{
  "n_layer": 8,
  "head_dim": 64,
  "qk_norm": false,
  "bias": "none",
  "init_std_up": 0.0333,
  "init_std_down": 0.0333,
  "optimizer": "muon_hyperball",
  "lr_head": 0.00816,
  "grad_clip": 0.5,
  "schedule": "wsd",
  "seq_len": 1024,
  "doc_mask": false,
  "steps": 4277,
  "dataset": "wikipedia_en"
}
Each number is 128 + 32 x the weight over its row's rms, rounded and kept within 0 to 255. Layers, rows and columns count from 0. The size above them is the row's rms in percent of the matrix's.

# layer 2 MLP down, 768x1536, rms 0.0332, rows 213-284, columns 576-671
size [ 99 102 100 102 101  97 102  99  97 100 104 103 103 102 100 100  97 101  97 102 102  99 103 103  99 102 102 100  99 104 101  99  99 102  98  96 101  99  95 102 102 100 100 100 101  98  99  96  98  98  95 101 105  99 100 101 101  99 100 100 100  99 100 105 104  97  95  97 100  97  98 104]
[[172 127 147 188 122  73  98 118 172 100 158  97 103  51 122 144 136 118 137 175 107 169 167 108  79 146 158 131  95 138 106  79 105 147 127 109 129 128 132 142 121 156 106 151 143 148 142 163 157  72 115 131  97 125 108 122  88 144 106 162 133 157 128 118  71 142 149 100  81 138 110 132  98  71 110  90 139 150 145 125 153 113 113  78 153 108 163 144 167 136 141 150 111 122  74 109]
 [109  80 168 131 125  88 141 144  60  95 113 142 165 137 130 185 128 111 104 118 146 167 139  59 164 108 112 126 173 158 137  95 133  87 103  96 103 194 138  90 176 155 140 125 125  86 104 121  81 163 159 132 201 109 166 102 153 120 146 158  57  72 153 134   0  79 134 126 111  41 152 120 137 128 137  84 125  95 171 149 123 165 134  98 125  94 143  77 125  75 119 180  51  99 136 108]
 [167 115 165  71 112 134 126 130 149 185  60 111  78 152 128 114  87 159 132 137 160 100 117 164  86 159 100 141 108 121  82  93 141 122 212 119 208  89 200 172  91  76 104 143  84 144  91  76 127  71 142 153 103  77  89 127  37  75 156  99 101 136 136 174 129 101 115 113 147 124  98 107 148 124 154 101 123 161 142 188 193 164 242 154 161  91 127 159 104 152 185 125 128 198 165  69]
 [137 146 147 136 205  84 133 199 146  81 185 140 207  90 137 113  98 132 165 112  95 137 125 172 118 141 170 132 119 116 100 126 181 146  23 112 101 113  92 100 135 107 120 128 146 156  43 100 140 130 154 130 164 161 142 118 150 129  71 191 123  97 187 146 157 149 158 147 112  63  89 132 127 156 156 157  81 107  71 120  96 175 135 119 116 118 154  60 190 120 158 126 155  61  96 173]
 [199 125  96 169 138 160 187 124 137  83 165 183 109 156 164 165 118 142  97 159 146 110 196 155 125 149 173 101 162 140 123 149 142 137 153 163 139 159 115  85  76 141 151 193 149 162 152  97 157 130 151 158 127 110 141 156 112 126 117 102 100 136 114 100  75 190  68 107  83 115 112 131 122  74 147 136 154 118 156 157 150 178 119 123 143 124  83 143 157 119  79 183 132 168 155 110]
 [132 162 107  88 147 109 195 101 155 148  97 137  68 111 102 127  93 209  79  27 108 124 115 147 173 157 125 153 191 144 153 110 147 170  91 141 152 132 169  92  82 177 134 192 131 144 138 144 130 109 141 138 100 115 137 132 145 159  49 102  99 208  70 132  17 116 141 116 124 107  98 180  78 145 119 119 113 135  94 130 188 121 100 136 173 162 150  92 101  90 146 148 143 133 123 115]
 [142  72 123 145 160 111  99 151 159 126  99 111 130 104 135 145  95 131 144 139  74  52 224 235 130  98 164 103 162 108 108 105  87 138 129 121  27  98 134 115 129 102 166  78 119 154  68 109 125 126 132  51  86  58 141 142 118 157 165  87 155 156 159 147   4 161 111 174 122 110 118  89 119  88 221 119 158 116 138  83 106 119 145 163 144 139 104 130 166 186 146 125  85 190 171  92]
 [200 136 146 127  66 129 116 137 170 160 148 135 139 124 145 145 171 100 123 156  88 116 101  90  70  83 116  91 144 128 153 156 154 108 136 144  92 109 165 152 164 130 196 109 164 129 152 136 132 162 113 182 131 163 152 156 154 136 140  97 160 167 100 148 140 140 192  82 137 120 144 110 101 103 200 122  85 107 120 111 141  76 172 114 118 162  70 148 160 155  90  93 153 129 137  91]
 [148 131 128 110  85 154 142 129 159 103 138 162 189 132  99 126  93 114 138  78 152 159 151 195 200 102 114  97 176 132 145  55 148 167  60 140 125  48 113 107 139 145 159  97 108 145  76 157 132 141 186 107 146  71 117 131  87 120 111 109 123 135 152 115 158 143 139 156 116 112 119 112 144 134 129 116 130 115 147 153 192 117 133 126 124 105 119 168 149 152 119  53  64 141 135  84]
 [116  75 124 157  94 108 153 156  77 131 206 118 175 150 129 194  99 133  99 128  95 132 135 115 118 102 119  74 204 199 117  97 137 149 143 129  96 166 123 142 109 103 167 142 117  75 119 122 113 143  99  88 111 158 169  88 131  50 112 112 118 167 201  55 155  75 147 126 137 164 140 102  67 149 163 119 113 104 147  98  93 130 163 147 169 155 135 154 122 137 155  81 127 101 118  62]
 [ 83  70 137 107  97 145  39 111 174 149 137 137  79 164 106 133  64 152 114 105  86 145 143 104  75 144 105 110  94 184 134 111 128 146 126 122 103 153 126 113 122 156 160 130 156 106 125  89 140 150  93 108 115 141 161 158  71 151 143 140 137 135 100 112 145 117 131 122 138 155 147 143 113 109  70 152 118 150 107 135 146  90 143  80 109 173 158 188 119  78 149 160 139 115  92 139]
 [132 132  90 157  84  84 115  98 112 132 118 110 165 100 118 140 114 122 113 102 102  64 104  90 129 168 148 118  79 100 147 126 148 168 116 131 172 110 122  91 134 120  61 148 121 104  93 143 151 151  98  95  86  71 204 127 102 130  77 142 122  86 104 131 216  84 143 144 180 110 174  98 139 120 104 179 169 159 164 127 163 149 165 122 134 148 132 208 142 114 186 154  47 123 111 204]
 [163 112  87 125 125 113  94  98 134 128 120 123 136 132  83 124 160 134 179 100 119 147 149 117  99  96 132 111 110 150 125 111 141 148  98  96 111 136 124  62 105 167 181 173 106 187 104 138 146 120 168 105  72 145  91 114 138 180 138 135 129 107 116 128 220 178 159 118 142  38 128 150 131 112  88 158  76 120 153 116 192 117 135 173 150 154 131  95 112 101  94  97 151 115 112 154]
 [153 183 114 115  92 166 104 130  92 135 137 129  93 179 163 149 133 113  84 152 114 141 139 113 163 118 112 111 135 124 169 182 112 150 178 163 114 147 109  77 106 137 130 122 139 109  95 142 184 150 149 104 165  81 123 102 106 159  89 136 102 135 137 126 196 140 122  86 182  98 103 135 142 157  65 109 139 144 120  97 163 111 152 121 120 109  78 125  66  78 104 118 100 121 134 154]
 [139 177 150 115 185  84 102  86 157  99 127 144 205  89 174  69 150 158  82 110 134 143 149 126  72 153 130 118  80 124 104 154 102 165 114 175  61 208 140 139 113 155 102 168 158 131 132 151 108 117 140 136 120 162 138 187 111 113 156  96 154 160 130 160 132 103 107 171 123 139 164 127 173  85 115 174 173 147 120 153  85 177 179 116  64 170 106 141 106 143 148 189 151  77 139  74]
 [160 124  93 164 119 157 187 127 112  78 115  89 148 134 112 106 108 125 101 153 111  95 156 145  71 190 179 132 122 131 124 148 130  83 134 158  80  82 120 112 144 131 147  87 149 126 122 176 119 136 148 104 144  97 161 155 141 215  77 130 143 156 109 127  70  95 108 110  70  54  90 152 144 110 165 152  60  72 141  61 103 105  98 115 139  99 134 117 125 118 119  99 141 122 133 168]
 [131  88  70 133 168 143  95 126 171 182  99 108 188 100 134 139 151 160 132 112 148 105 139  94  52 137 114  77 127  75 165 173 169 123 114  74  82 157 107 115 150 115 143 107 176 117  95 115 126  63 183  59 173 103 110 108 175 167 163 179 134 106 119 183  88 101  93 113 126 121  88 124 121 132 164 147 123 187 109  91 142 179  86 133 195 106  40 128 169 127  85 139 112 132 151 173]
 [143 132 123  82 145  82 149  91 104 139 118 112 144 137 135 170  91  82 117 160  98  97 146 119 120  53 147  62 175  73 128 171 105 178 145  77  67 118 176 157 211 190 150 145 141  77 163 191 141  92 128  97 134 143 105 200 145 152 127 196 179 157 138 149 182 124 144 131 108 158 165 190 125 163 124 116 129 106 117 102 166 129 112 132 126 146  70 195 192 182 152 167 126  98  81 141]
 [ 94 137 153 110 126  78 169 121 177 125 170  56  79 171 104 100  47 136 126 134  77 144 164 117 149 108 128 103 161 187 128 134 152 149  75 124 136 107 135  97 125 173 105 138 120 111 130 156 140 126  94 109  99 134 126 174 104 122 117 130 169 123 118 157 101 129 128  92 116 170 110 134 162 123 124  51 143 162 137 150  64 106 132 150 125 128 166 122 103 122 140 121 101 116 175  61]
 [111  66 125 143 137  59 126 131 155  67 150 118 153 182 144 185 157 141 154 163  97 174 140 110 124 117  86 172 147 133 160 124 144 153  83 161 150 125  74  99 156 125 182 158 136 130 115 193 166  94 125 118  99 115 130 139 123 155 155 179 143 149 138 136 183  85 117  78 190 108 111 158 104  99 119 105  96 167 115  85 192 178 153 136 135 121  73 109 132 147  77 118 148 118 158 130]
 [152 103 122 154 163  85 165 155 130 152 126  83 143 167  82 113 138 114  82 146 160 126 149 116 130 154 102 146 135 152 129 129 153  95  65 135 178  96 147 111 160 113 139 134 121 149 113 127 141 141 171 138  90  94 121 152  86 123 148 147 182 150 117 147 175 119 110 100 113 129 110 151 204  89 134 130  58 174 116  97 135 125 131 175 145 128 153 164  81 133 145 135 215 128 164  64]
 [126 139 116 123 163 177 130 151 150 136 172 121  78 132 110 129 139 153 122 133 160 107 100 186 156 122  89 126 129 102 152 128  77 115 166 146  96  99  99 127 175 115  85 119 112  94 144 135 104 103  67  87  64 212 178 133 195  90 142 143 147 125 164 128  60  86  83 179 120  98 120 171  81 103  67  78 167 166 151 188  79 115 121 171 116 147 112 117 153  63 105 112 113 172 135 107]
 [105 173 123 139 121 172  75  98 146 161 133 120 134 249 121 129 138 157 140 137 105 165 117 199  82 139 105 124 130 157 138 119 119  71 136  83 188  61 144 127  86 116 146 136  95 129 131 103 149 161  94 159 101 143  82 129 163 160 147 167 142  63  90 173  48 122 165 166  98 140  82 125 103 123 141 145  85 174 126 214 150 155 152 129 119 129 159  75 129 171 119 126 147 138 107 137]
 [141 103  93 163 110 113 185 133 139 157 147 143 170 116 130 123 159 112 154 126 143 101  67 127 137 148 113 137 117  78  82 148 150  94 119 143 153 112 122 113 125 139 165 143  58 117 148 164 109 162 133  95 139   4 179 139  79  50 200 120 150 138 112 179 145 135 110 156 201 113 134  20 125  54 157  90 159 129 121 130 132 113 205 138 104  99 131 162 154 169 125 113 140 165 125 125]
 [184  87 129  98 119 120 101 146 163 108 160 137 133 167 172 160  95 135 131 153 154 145 129 116 149 150 139  89 149  94 111 184 146 108 110 119 127 145 127 185 123  66 146 140 138 119 152  89 146  98  61 133 117 136 174  75 152 116 209 168  93 132 133 161 207  82 108 151 125 137  67  95 166 181 101 190 130 116  87  63 103 134 118 131  62 122 113 119 108 134 155 158 151 104 161 155]
 [121 126 137  97 138 115  80 104 144 169 110  95  86 113 208 147 127 135 125  84 143  99 114 104  97 125 123 104 155 110  85 129 154 134  16 115 118  68 148 132 133 154  97 122 152 122 129 194 106 128 193 125 102  83 125 146 143 225  67 117 166 171  98 141 158 132 165 106 154  90  95 127 102 155 168 143  81 122 129 125  90 122 138 157 155 150 193  72 149 145 122  86 138  97 128  98]
 [167 112 108 122 122 145 106  75 126 117 112  74 134 115 129  81 137 146 110 199 125 149  91  93  67 147 122 125 109 129 144 141 100 163 137  91 171 147  84 111 156 110 168 140  79  73 183 180 110 174 130 124 167 177 165 153 134 117 152  83 146  90 157 154  57  71 104  66 154 132  61 127 157 136 174  95 131 152 127 105  90  97  79  84 148  66 165 136 138 163 132 160 124 100 191  65]
 [160 121 194 160 124 119 179 107 142 142  87 144 168  93 115 160  56 141 138  62 143  86 123 153 174  83 150  99 117 118 197 155 170 108 150 110 156 126 149 118 145  94 157 107 167 113 100 153 160 138 144  64 216 118 145 144 121 107 145 190 143 106 139 121 151 186 119 141 145 181 146 123  64 141 139  74 130 138 122 127 136 119  83 119  52  99  92  93 141 127  41 140 127 124 140  88]
 [107 164 140 118 137  97  87 142 114 149 137 146 163 162 178 134 132 129 170 139 110 153 125  85 128 144  83 123  92 108 137 204  80 136 191 134 131 129  61 117 116 143  33 125 131 104 131 128 149 135 134 107 164  96 189 145 136 176 137 132 106  86 207 121 102 146 132 182 102 130  85  89 144 107 116 120 107  56 104 136 155 147  91  92 168 148 143 134  79 103  95 133 125 185  79 165]
 [103 120 131 160 150 111 104 144 121 167 173 116 144 158 145 116  72 115 125 144  81 159  83 113 140 131 154 109 153 109 122  62 147 103 177  95  61 155 155  84  92 126 182  41 142 111 128 143 143 103 100 128 144 110 111 121 118 162  87  82 130  74 116 116 126  90 130 121 155 156 153 146 137  87  85 107 150 140 133 110 139 114 191 136 182 154 162 186 166 175 100 139  80 146 149 141]
 [136 112 180 108 137 148 109 119 126 139 118 129  99 104 141  64 150 154  97 132 110 149 118  87 173 105 180 114 172 153 111 114  86 160  87 116 184 111 103  94 126 167 139 212 104 130 127  99 175  88 108 107 178 113 198 142 154 146 157 181 157 175 149 130 165  73 123 107 109  94 154  33  70 126 100 144 111  56 166 100 148 110 112  98  97 141 173 128 121 161 116 157  86 124 169 117]
 [176 131 117 138 200 162 156 100 132 141 125 112 116 163 115 111 156 118 124  82 154 131  98 111 115  98 128 140 160 111 155  69 180 152 128 124 139 132 122 182 159 159 184 163 161  50  89 153 155 102 169  56 102 137  68 130 152 108  92 121 177 153  98 170 170  54 125 101 146 154 123 119 146 173 160 174 102 106 122  96  88 111  96  93 152 102 149 157  59  96 133 124  91  90 113 117]
 [134 188 163 127  88 155 159 121 114  91 144 148 139 122  80 116 151  93 106 126 134 150 143 103  86  87 137 146 126 135 152 110  93 146  54 139 180 131 169 127  90 198 144 130 109  89 146 145 143 165 103  67 134 141 160 220 171 103 110 191 136 140 173 140  87 144 168 135 172 105 219 156 115 105 137 107 197 110 152  90 182 155  63 159  29 146 121 138  29 122 166 143 112 146 150 105]
 [121 131 200 145 194 121 131 122 111  71  85 153 121  63 117 159  95 102  92 125 112  92 169  85 162 135  80 105 120 127  94 133 172 135 174 150 145 148  89 135 128 154 129 201 170 114  86 117 108  87  94 137 109 100 163 117 124 133 145 197 174 165 148 148 211 125 127 202 135 106 129 153 151 191 112 112 127  97 135  97 102 115 158 134 129 165 121 112 149 132 115 131 160 116 141  82]
 [121 111  63 119 115  97 110  55 110 126  98 134 114 113  75 146  93 175 135  84 104 115 125 100 183 170 147 168  92 109  63 144 134 138 125 198  41 101 149 181 183 112 107 166  83  68 101  83  73 138 193 139 104 107 109  81 101 141 104 163 154 154  82 124 102  85 151 122 196 128 155 176 140 123 121 103 118 159 156 125 154 117 140 204 137 182 153  90 114 185 152 110  71 113 161 151]
 [111 131 102 131 121 120 158 109 102 133  94 142  97  73 131 155  81 158 152 148 107  64 167 132 165 154 141 201 148  85 104  74 110 102 162  77 171 140 182 169 139 140  92 180 142 128  82  93  94 124 177 145 143 119 107 182 152 104  80 198 142 118 155 169 114 167 135 137 105  87 125 166 141 166 144 108  66 223  94 104 191 122 134 101  87 135  84 129 157 132 148 129 116  25 128 109]
 [ 97 155 115 121 128  70 160 141  86 128 100  81 106  98 129 127 171 129 101 122 113 176  99 134 179  93  99 161  93 137 137 126 130  88  93 184 136 105  90 140  94  66  67 103 110 117  71 142 128 148 140 137 152  89 100  98 124 152  98 157 124 113  89 114 119 149  98 117 174 136 131  74 178 123 197  89 101 103 140 166 124 136  83 159 148 161 159 154 161 175 130  96 145 167 117 112]
 [164 174  57  77 114  80 115 153 110 168 146 151 112 171 147 135 140 144  78 104 103 162  47  95 125  71  76  59 163 147 164  99 161 138 154 140  93 116 165 135 121 144 146 104 157 119  79 127 153 168 153 144 130 133 137 115 129 123  60 137  84 172  72 111 161  42 154  61  92 110  95 176 110 148 110 127 101 104 122  99 112 133 140 171 182 115 117 172 137 116 182 131 162 115 110  81]
 [151 121 112  96  80 132 157 167 119 100 101 159 138 131 132 135 122 117 123 128 134 120 112 187 158 135 161 135 111 164 123 129 134 137 105 147 157 130 214 161 142 192 115 115 145  79 108  81 129  98 159 109 129 141 124  59 105  85 132  59 140 156 100 117 150  93  99 142 124 168 119 137 135 141  81 172 146 149  96 173  80 108 195 117 119 162  90 131 106 167  84  79 145 108 166 133]
 [161  88 206 114  67 153 115 147 114 131 144 136 122 155 166 135 135 155 190 106  69 174  59 160 186  98 121 126  87 121 130 165 168 176 157 130 153 101 158 156 142 155  89 110 126 126 119 150  96 139 116 208 129 214 108  72 136 122 180  57 151 186 165 144 229 198 134 160 139 137 119 107 120  76 188 159 172 122 145 163 105 154 142 126 129  86 130 169 110  75 110 122 118 115 140 181]
 [168 106 140 121 147  75 143  97 115 124 112 104 150  71 107 108 139 145 158 183 140 145 139 169 133 180 122 188 131  81 173 114 130 163 160 148 153 103 105  74 130  98 133  83 105 115  50 118 141 102 120 125 172 106 150  96  91 130 141  82 167 126 164 160 177  90 112 112 190  82  90 139 108 138 191 106  14  95 109 108 184 156 143 149  51 155 101  87 146 127 140 107  93  74 153 115]
 [124 110 173 149 196  85 100 154  86 130  41 140  95 170 113 137 135 117  93  87 140 119  86 142  98 162 142 136 124 121  77 118 104  87 178 147 174  88 124 183 140 162 153 130 141  90 116 119  90  78 113  44 135 114  82 162 187 157 142  48 137 113 146 126  57 118  78 155 212 150 142 109 100 151 115 128  91  76  86 201  78 139 152 103 162 117 144  98 182 105 158 121 162 121 133 147]
 [ 83 123 170 109 153 106 129 121  94 120 156 183  89 110 162 200 132 101  79 152 195 111 143  96  86 158 112 173 158  92  93 122 165 113 121 132  56  95 151  78  52 104 104 107 145 103  82 150 148 123 116 137 131  77 145 121 107 136 113 127 131  81 163 140 164 189 120  93 103  95 125 122  96 153 250 172 190 101 127 193 139 152 159 139 106 135 106 164 114  97  87 125 133 149 108 195]
 [130 137 137 131 162 101  75  76 130 171  86 158 158  98 157  98 189 132  92 131 121 134  50 112 141 135 142 103 188 131 140 181 121 143  77  74  92 152 118 126 182 108  46 146 144  95 147  91 155 146 115 132 117 148 123  95 125  79 120 147 159 123 150 149 114  70 116 102 141  88 174 122 110 131 103 111 107  89 142 150 111  87 188 141 102 119 113 132 160  50 135 157 128  87  84 100]
 [143  91 124 138 136 169 135 162  87  53 160 131  64 162 176 125 110 136 161 113 126 170 108 152 106 150 113  98 119 150 145  44 182 154 175 152 154 105 127 160 144  91 156 114 143 175 103 150 138 177 145 141 123 107 125 138 144  92 114 104 134 114 155 166 118 167 143 168 137 135 134 130 134 124 100 142  96  90  75 193  90  84 112 112 162 132 182 189 163 112 170 131  83 145 132  69]
 [111 102 129 116 104  82 116 180  97 105  79 139 149 182 169  99 119 110  85 143 107 156 136 151 181  94 105 104 110 112 125 150 149 100 147 124 112 151  96 128 109 166 150 179 146 125  97 156  81 106 127 184 169 127 153 112 138 167 125  83 198 131 105 160  33 145 106 150 146  98 115 131  97 122 186 161 103 163 116 154 103 180 144 149 136 125 118 121  90 172 118  95 174 103  86 105]
 [112 103 126 155 186 105 101 105  92  93 112 120 159 102  75 143  77 109 145 144 141  88 146  38 139 114 135 116 109  90 148 147 164  96 105 142 108  49 120 134 149 124 128 144 135 136 141  89 112 142 128  65 138 121 172 136 170 144 141  97 116 139 162 111 139 103  78 158 127  56 129 152 100 149  78  90 112 170 125 160  85  43 134 141 155 182 146 161 169 116 122  94 121 124 166 104]
 [115 181  71 104  88 132 145  95 147 104 138  92 144  75 129 154 104 174 102  76 171 112 157 113 173  72 111  88 109 151 106 170 168 143 137 174 107 119 143 108 141 118 111 125 133 112 139 129 117 178 147 109 109 127 158 175 157  32 170 141 126 153  86 196  60 115  97 159 130 134 127  83  36 141 133  70 155 105  93  89 165  58  64 148 164 162  82  93  89 113 163 175  96 109 113  29]
 [ 82 183 129 147  95 149 161 193 158 100  73 144 168 134 117 147 115 120 177 135 138 111 108 108 162 123 139 100 137  82 149 137 113  50 105 128 115 116 101 159 148 146  96 149 156 113 101 128 110 115 160 122 134 100 143  39 109  96 101 110  95 107 101  91 102 135 123 111 177 138 120 188 180  92 147 160 142 174 112 141 103 161 159  87 167 126 144 167 126 147 148 172 153  53 141 178]
 [101 109 156  84 157  93  91 120 135 150 110 146 169 191 123 153 103 157  39 121 148 152 100 114 130 120 120 111 125 136 142 133 119  99  90 163 145 131 143  84  69  54 128 115 147 176 112 111 106 169  96 124 163 154 155  91 132 158 145 142  90 128 115  70 167 109  71 133 162 196 142 166  43 151  47  92  83  90 137  93 166 171 147 153 123 216 115 149 135 128  92 103 179 121 104 157]
 [153 125 130 175 198 131 196 129 109 172 134 160 194 153 147  91 103 137 115 112  88 187 135  89 127 127 134 187 105 110  89 104 146  75 170  94  93 133 106 113 137 168 173  62 133  82  88 131  94  71 159  94 110 101 144  76 136  97 113  56 106 107 108  85  96  97 137 133 131 138 142 152 122 118 110  72 161 141 120 148 124 121  85 135 113 151  87 166 133  99 121 123 108  81 118 109]
 [ 97 117 154 131  12 165 148 136 161 145 158  47 120 167 151 152 177  90 138 177 118  97 124 170 147  94 191 114 128 141 107 160 111 162 140 110 107 133 130 169  92 130 135 123 103  84  96  89 135 158 171 161 162 109 151 111 181  70  69 140 141 142  96 110 154 177 180 100 127  96 139 180 141 127  96 156  93 112 117 128  76 137 105 132 123 108  82 111 128 140 136 138 121  96  94 126]
 [164 110  89 134 143 123 154  88 131 124  88 112 120 143 141 124 164 116 175 187 185 108 135 117 121 159  26 178  92  90 148 173 132 119  87 191 121 161 117 128  84 127 153 104 136 123 154 129 136 178 155 124 187 111 144 105 125 117 120  71 134 187  92 110 186  78  85  71 131 121 146 167 129 166 143 128 193 124  65  91  96 160 113 142 108 105 132 147 149 117 128 106  85  63 203 168]
 [111 140 145  90 151  99 166 165  27 133 175 119 118  88 137 169 128 159 123 115 149  74  96  59  89 118 112 152  89  33 141 159  96  54 147 142 177 121 177 106  59 111 101 108  67 111 137  94 125 105 159 152 165 161  96  88 202  47 130  84 120 117 158  82 120 148 114 127 119 108  77 109 109 148  99 121 194 138 131 165 126 139 164 154  88 135 101 127 201 116 109 133 148 172  79 176]
 [114  99  61 168  93 148 107  84 136  91 131 101  91  81 172 110 157 107 138 156 128 129 116  79  50 117 137 126 119 185 128  62 141 118 131 129 123 152 125 176 150 129 145 150  94  93 124 128  78 118  83  91 143 130 154 184  97 101 106 117 162 150 159 131 169 106  89 158 137 150 105 117 200 126  84  73 134  77 144 173  85 147 167 125 172 128  90 170 121 158 123 109 141  76 102 211]
 [132 128  95 113 173 107 112 104 133 132 106 121 104 180 114 136 113 149 103 137 109  70 103 148 134 113 174 112 112 154 128 100  87 130 136 116  93 106 142 142 132 125 178 143 137 118 118 178 131 141 134  75 165 158 146 202 125 129 166 126 107 152 134 127 177 104 156 146 126 126 120 134 109 117 161 132  62 143 133 130 105 118 131 194 103  60 157 108 171 147 156 112 166 160 137  99]
 [196 155  77 175 105 125 125 128 206 163 115 111  57  93 130  96 126 122 128  99 147 114 124 178 174 105 137 111 156 122 116 102 121 108 110 120 127  97 105 116 171 169  54 149 140 141 162 189 110 164  92  94 147  80  94 128 161 107 123 184 140 130 121 100  58 140  91 144  93 152 160 120 113 153 177 114 151 188  84 127 146 100 116 120 179 144 146 134 123 151 103 157 133 192 133 158]
 [ 67 125 146 160 154 134 163  75 134 122  95 138 161 124 107 122  84 107  97 114 155 129 158 133  98 182 125 194  26 129 138 200 163  77 196  59 160 111 156 130 113 173 188 116 131  76 102 159 119 129 118 156 143 115  98 188 113 137 152  97 152 141 115 136 117  92 144 161 128 121 166  92 129 125 117  87 153 105 222 141 109 166 134 122 146 116 200 110  93  66 121 125 102 104 153  93]
 [129  62  93 169 183 140  95 153  98 119 127 166 117  93 172 130 111 144 149 160 162 125 110 144 113 108  88 174 105  84  98  87 131  17 115 129 124  92 192 158 160 118 114 139  87  71 134 134 162  83  60 166 155  86 134 131  73 100 130 106 171 137 145 113 169 147 156 136 121  93  66 138 144 129 167 161 117 108 136 119 139 106 105 126 129 106 115 118 114 103 104 152 116 123 142 148]
 [144 126 149 109 138 123 119 111 108 102 133 110 175 177 118 152 187  85 137 126 117 144 179 158 102 138 144 111  71 146 141 145 123 122 150 188 138 143  54 145 124 149 131 108  80 154  72 163  51 109 149 145  98 136 109 162 167 125 122 144  90 171 116  97 193 172 122  76 148 143 119 124 147 100 190 151 130 135 111 158 117 113 155 109 115 125  68 158 170 149 145 165  99 136  90  38]
 [145 131 113 119 105 164  87  92  93 122 119 140 172 125 103 123 142 119  97 145 126 107 113 149 115 129 120 143 131 123 129 191 133 163  76  76 114 104 118  67 109  72 164 141 155 110  88 145 118 134 131 134  55 110 131 140 103 135 119  25 228 122 145 143 142 130 109 182 103 159 131  64 116 183 101 149 160 159  68 131 125  97 136  82 165 118 133 191 134  76 153 112 112 157 117 152]
 [ 80 137  74 107 156 172 140 135 125  69 110  90 104 131 110 124 177 152 126 156  99 191 132 149 165 131 125 140 105 104 166 124  82 121 131 110  95 158 128 112 112  73 116 109 100 129 165 162 138 161  96  88 118 121 101 154  99 196 131  59 112  98 146  87  55 126 141 106 103  83 162 129 147 133 122 162 153 109 130 141  91 154  96  67 119 143 148 111 132 174 115  86  58 173 132  84]
 [151 174 167 129  50 100 146 111 161 146  97 129  78 137 152 123 183 144  60 145 123 117 140 159 132 148 107 101 107 121 129 139 165  93 112 115 124 106 163 146 150  95 116 119  82 136 141  84 139 143 138 224 163 117 152 128 128 165 144 120 130 119 222 190 141 164 123  81 116 150 137 108  55 106  92 112 155 135 109 140 127 158 117 147 145 127 112 110  61 192 105 179 138  70  72  81]
 [125 111 146 103  85 137 169  76 105 161 101 181 142 121 136 129 147 126  94 129 178 150 155 128 200 196 180 187 110 103 201 140  98 145 113 174 136 172  97 191  80 122 165 129  96 176 116 130 106 101 154 203 150 167 132 118 207 101  72  70 182 138  97 146  11 127  89  63 171 186 136 146 112 129 103 110 186  72 182  98 144 154 137 102  51 158 126 123  99 118 129 122 151  80 162 227]
 [161 107 125 127 123 124 116 117 110 100 139 161 110 129 137 183 139 125  76 200 223 121 132 118 157 144 123 128 132 146 134 143 149  87 146 157 160  91 106 196 131 117 111 166 170 146 173  75 113  98 152 206 142 162 194 167 137 138  85 176 141 155 155  80 202  80 126 167 148 145 218 168 128 111 157  72  87  48 208 192 134  79 131  77 100 129 155 129  71 117 132  75  79 118 180  98]
 [118 124  99 113 116  98 118  86 149  93 157 112 141 213 115 108 107 131 121  99  84 150 103  78 166 177 120 137 139 157 121 102 112 180 142  52 178 145 139  82 128 119 146 203 149 167 122  96 101 128 160 130 131 124 107 172 109 148  84  77  67 150 107 157 138 176 115  72 132 143 129 137 128 201  75  72 100  95 158 157 111 106  94 144 115 132 176 130 131 140 107 128  93 119  55 127]
 [100 164 174  74 156  87 142 137 155 148 134 137 206 101 115 109 126 123 111 136 199 139 186 179 105  95 153 149 113 109 124 124 113 132 160 164 125  60 116 139  90  94 185 119 122  74  62 107 148 135 112  49 166  82 111 160 144  78 150  45 144  92 130 116  96 101  83 214 126 142  71  17 107  93 134  89 129 190 129 153 126 113 193 165  93 126 186 105 134 120 134 180  51 115 149 146]
 [128 144 156 152  63 202 124 146 116 171 104  94  85 116 134 145 100  89  91 144  88 147 113 135 157  85 183 157  87  58 126 146 156 145 130 123 137 160 188 155  90  97 137 121 128 132 127 152 118  55 250  96 145  64 108 146 126 128 178 134 140 114 157 119 197 114  92  81 168  83  92 112 144 140 118 129 161  89  77 158 111 169 150 173 136 129 125  69 154 142 154 138 116 120  98 116]
 [154 136 149 157  97 147  62 127  80 168  95  90 105 148  65 175 114 167  88 120  71 183 130  96 201  87  72 148 171 162 100 125 138 161 163 152 119 113 131 123  89 147  92 174 145 110  65 200 172 135 156 136 180  47 119 141 134 112 135 142 115 132 154 171  86 164 120 123 164  85 138 127 151 133 101 120  96 127 124 105  82 111 132 141  54  68 121 147 115 134 140 124 154 103 134 116]
 [153 128 165 147 112 113  99 163 101 132 161 103 104 126 105 125  58 139 152 112 159 188 143  94 115 177 130 132 144 111  66 176  81  94 120 143 136 179  82  97  48 139 113 132 130  72 137 123 160 145  65 138 118 140 110 156 168 130 139 128  85 198 160 115 194 123 158 102 143 102 121 108 141 194 194 138  94 165  97  79  76 116 112 133 127 116  73 128 152  94 167 137 135 163 125 131]
 [102  91 129  98 135  97 176  84  61 200 158  92  87  97 126 106 100 127  92 132 120 117 100  72 180  64 120 112 117 104 129 169 116 188 172 106  66 156 157 102  95  99 197 137  83 130 148 120 161 148 101 172 162 194 124 170 106 167 132 174  90 125  91 153 153 105 161 182 163  90 150  82  79 138 138 107 125 160 125 117 117 116 154 121 114 123 166 133 114 134 119 140 144 100 139 108]
 [128 158 116 149  76 174  79 165 156 137  67  97 151 146 119 103 148 105 111 167 128 108 102 195 132 107 127 137 159 121 181  62 158 129 111  92 185  94 111 149 106 100 124 102  94 127 187 125 128  99 191  85 124 108 101  87 155 130 131 157 135 102  91 144 160 214 162 187  90  96 152  78 151 163 114 239 187  97 118  82 125  98  88 102 141 112 157 214 143 105  88 131  83 128 120 122]]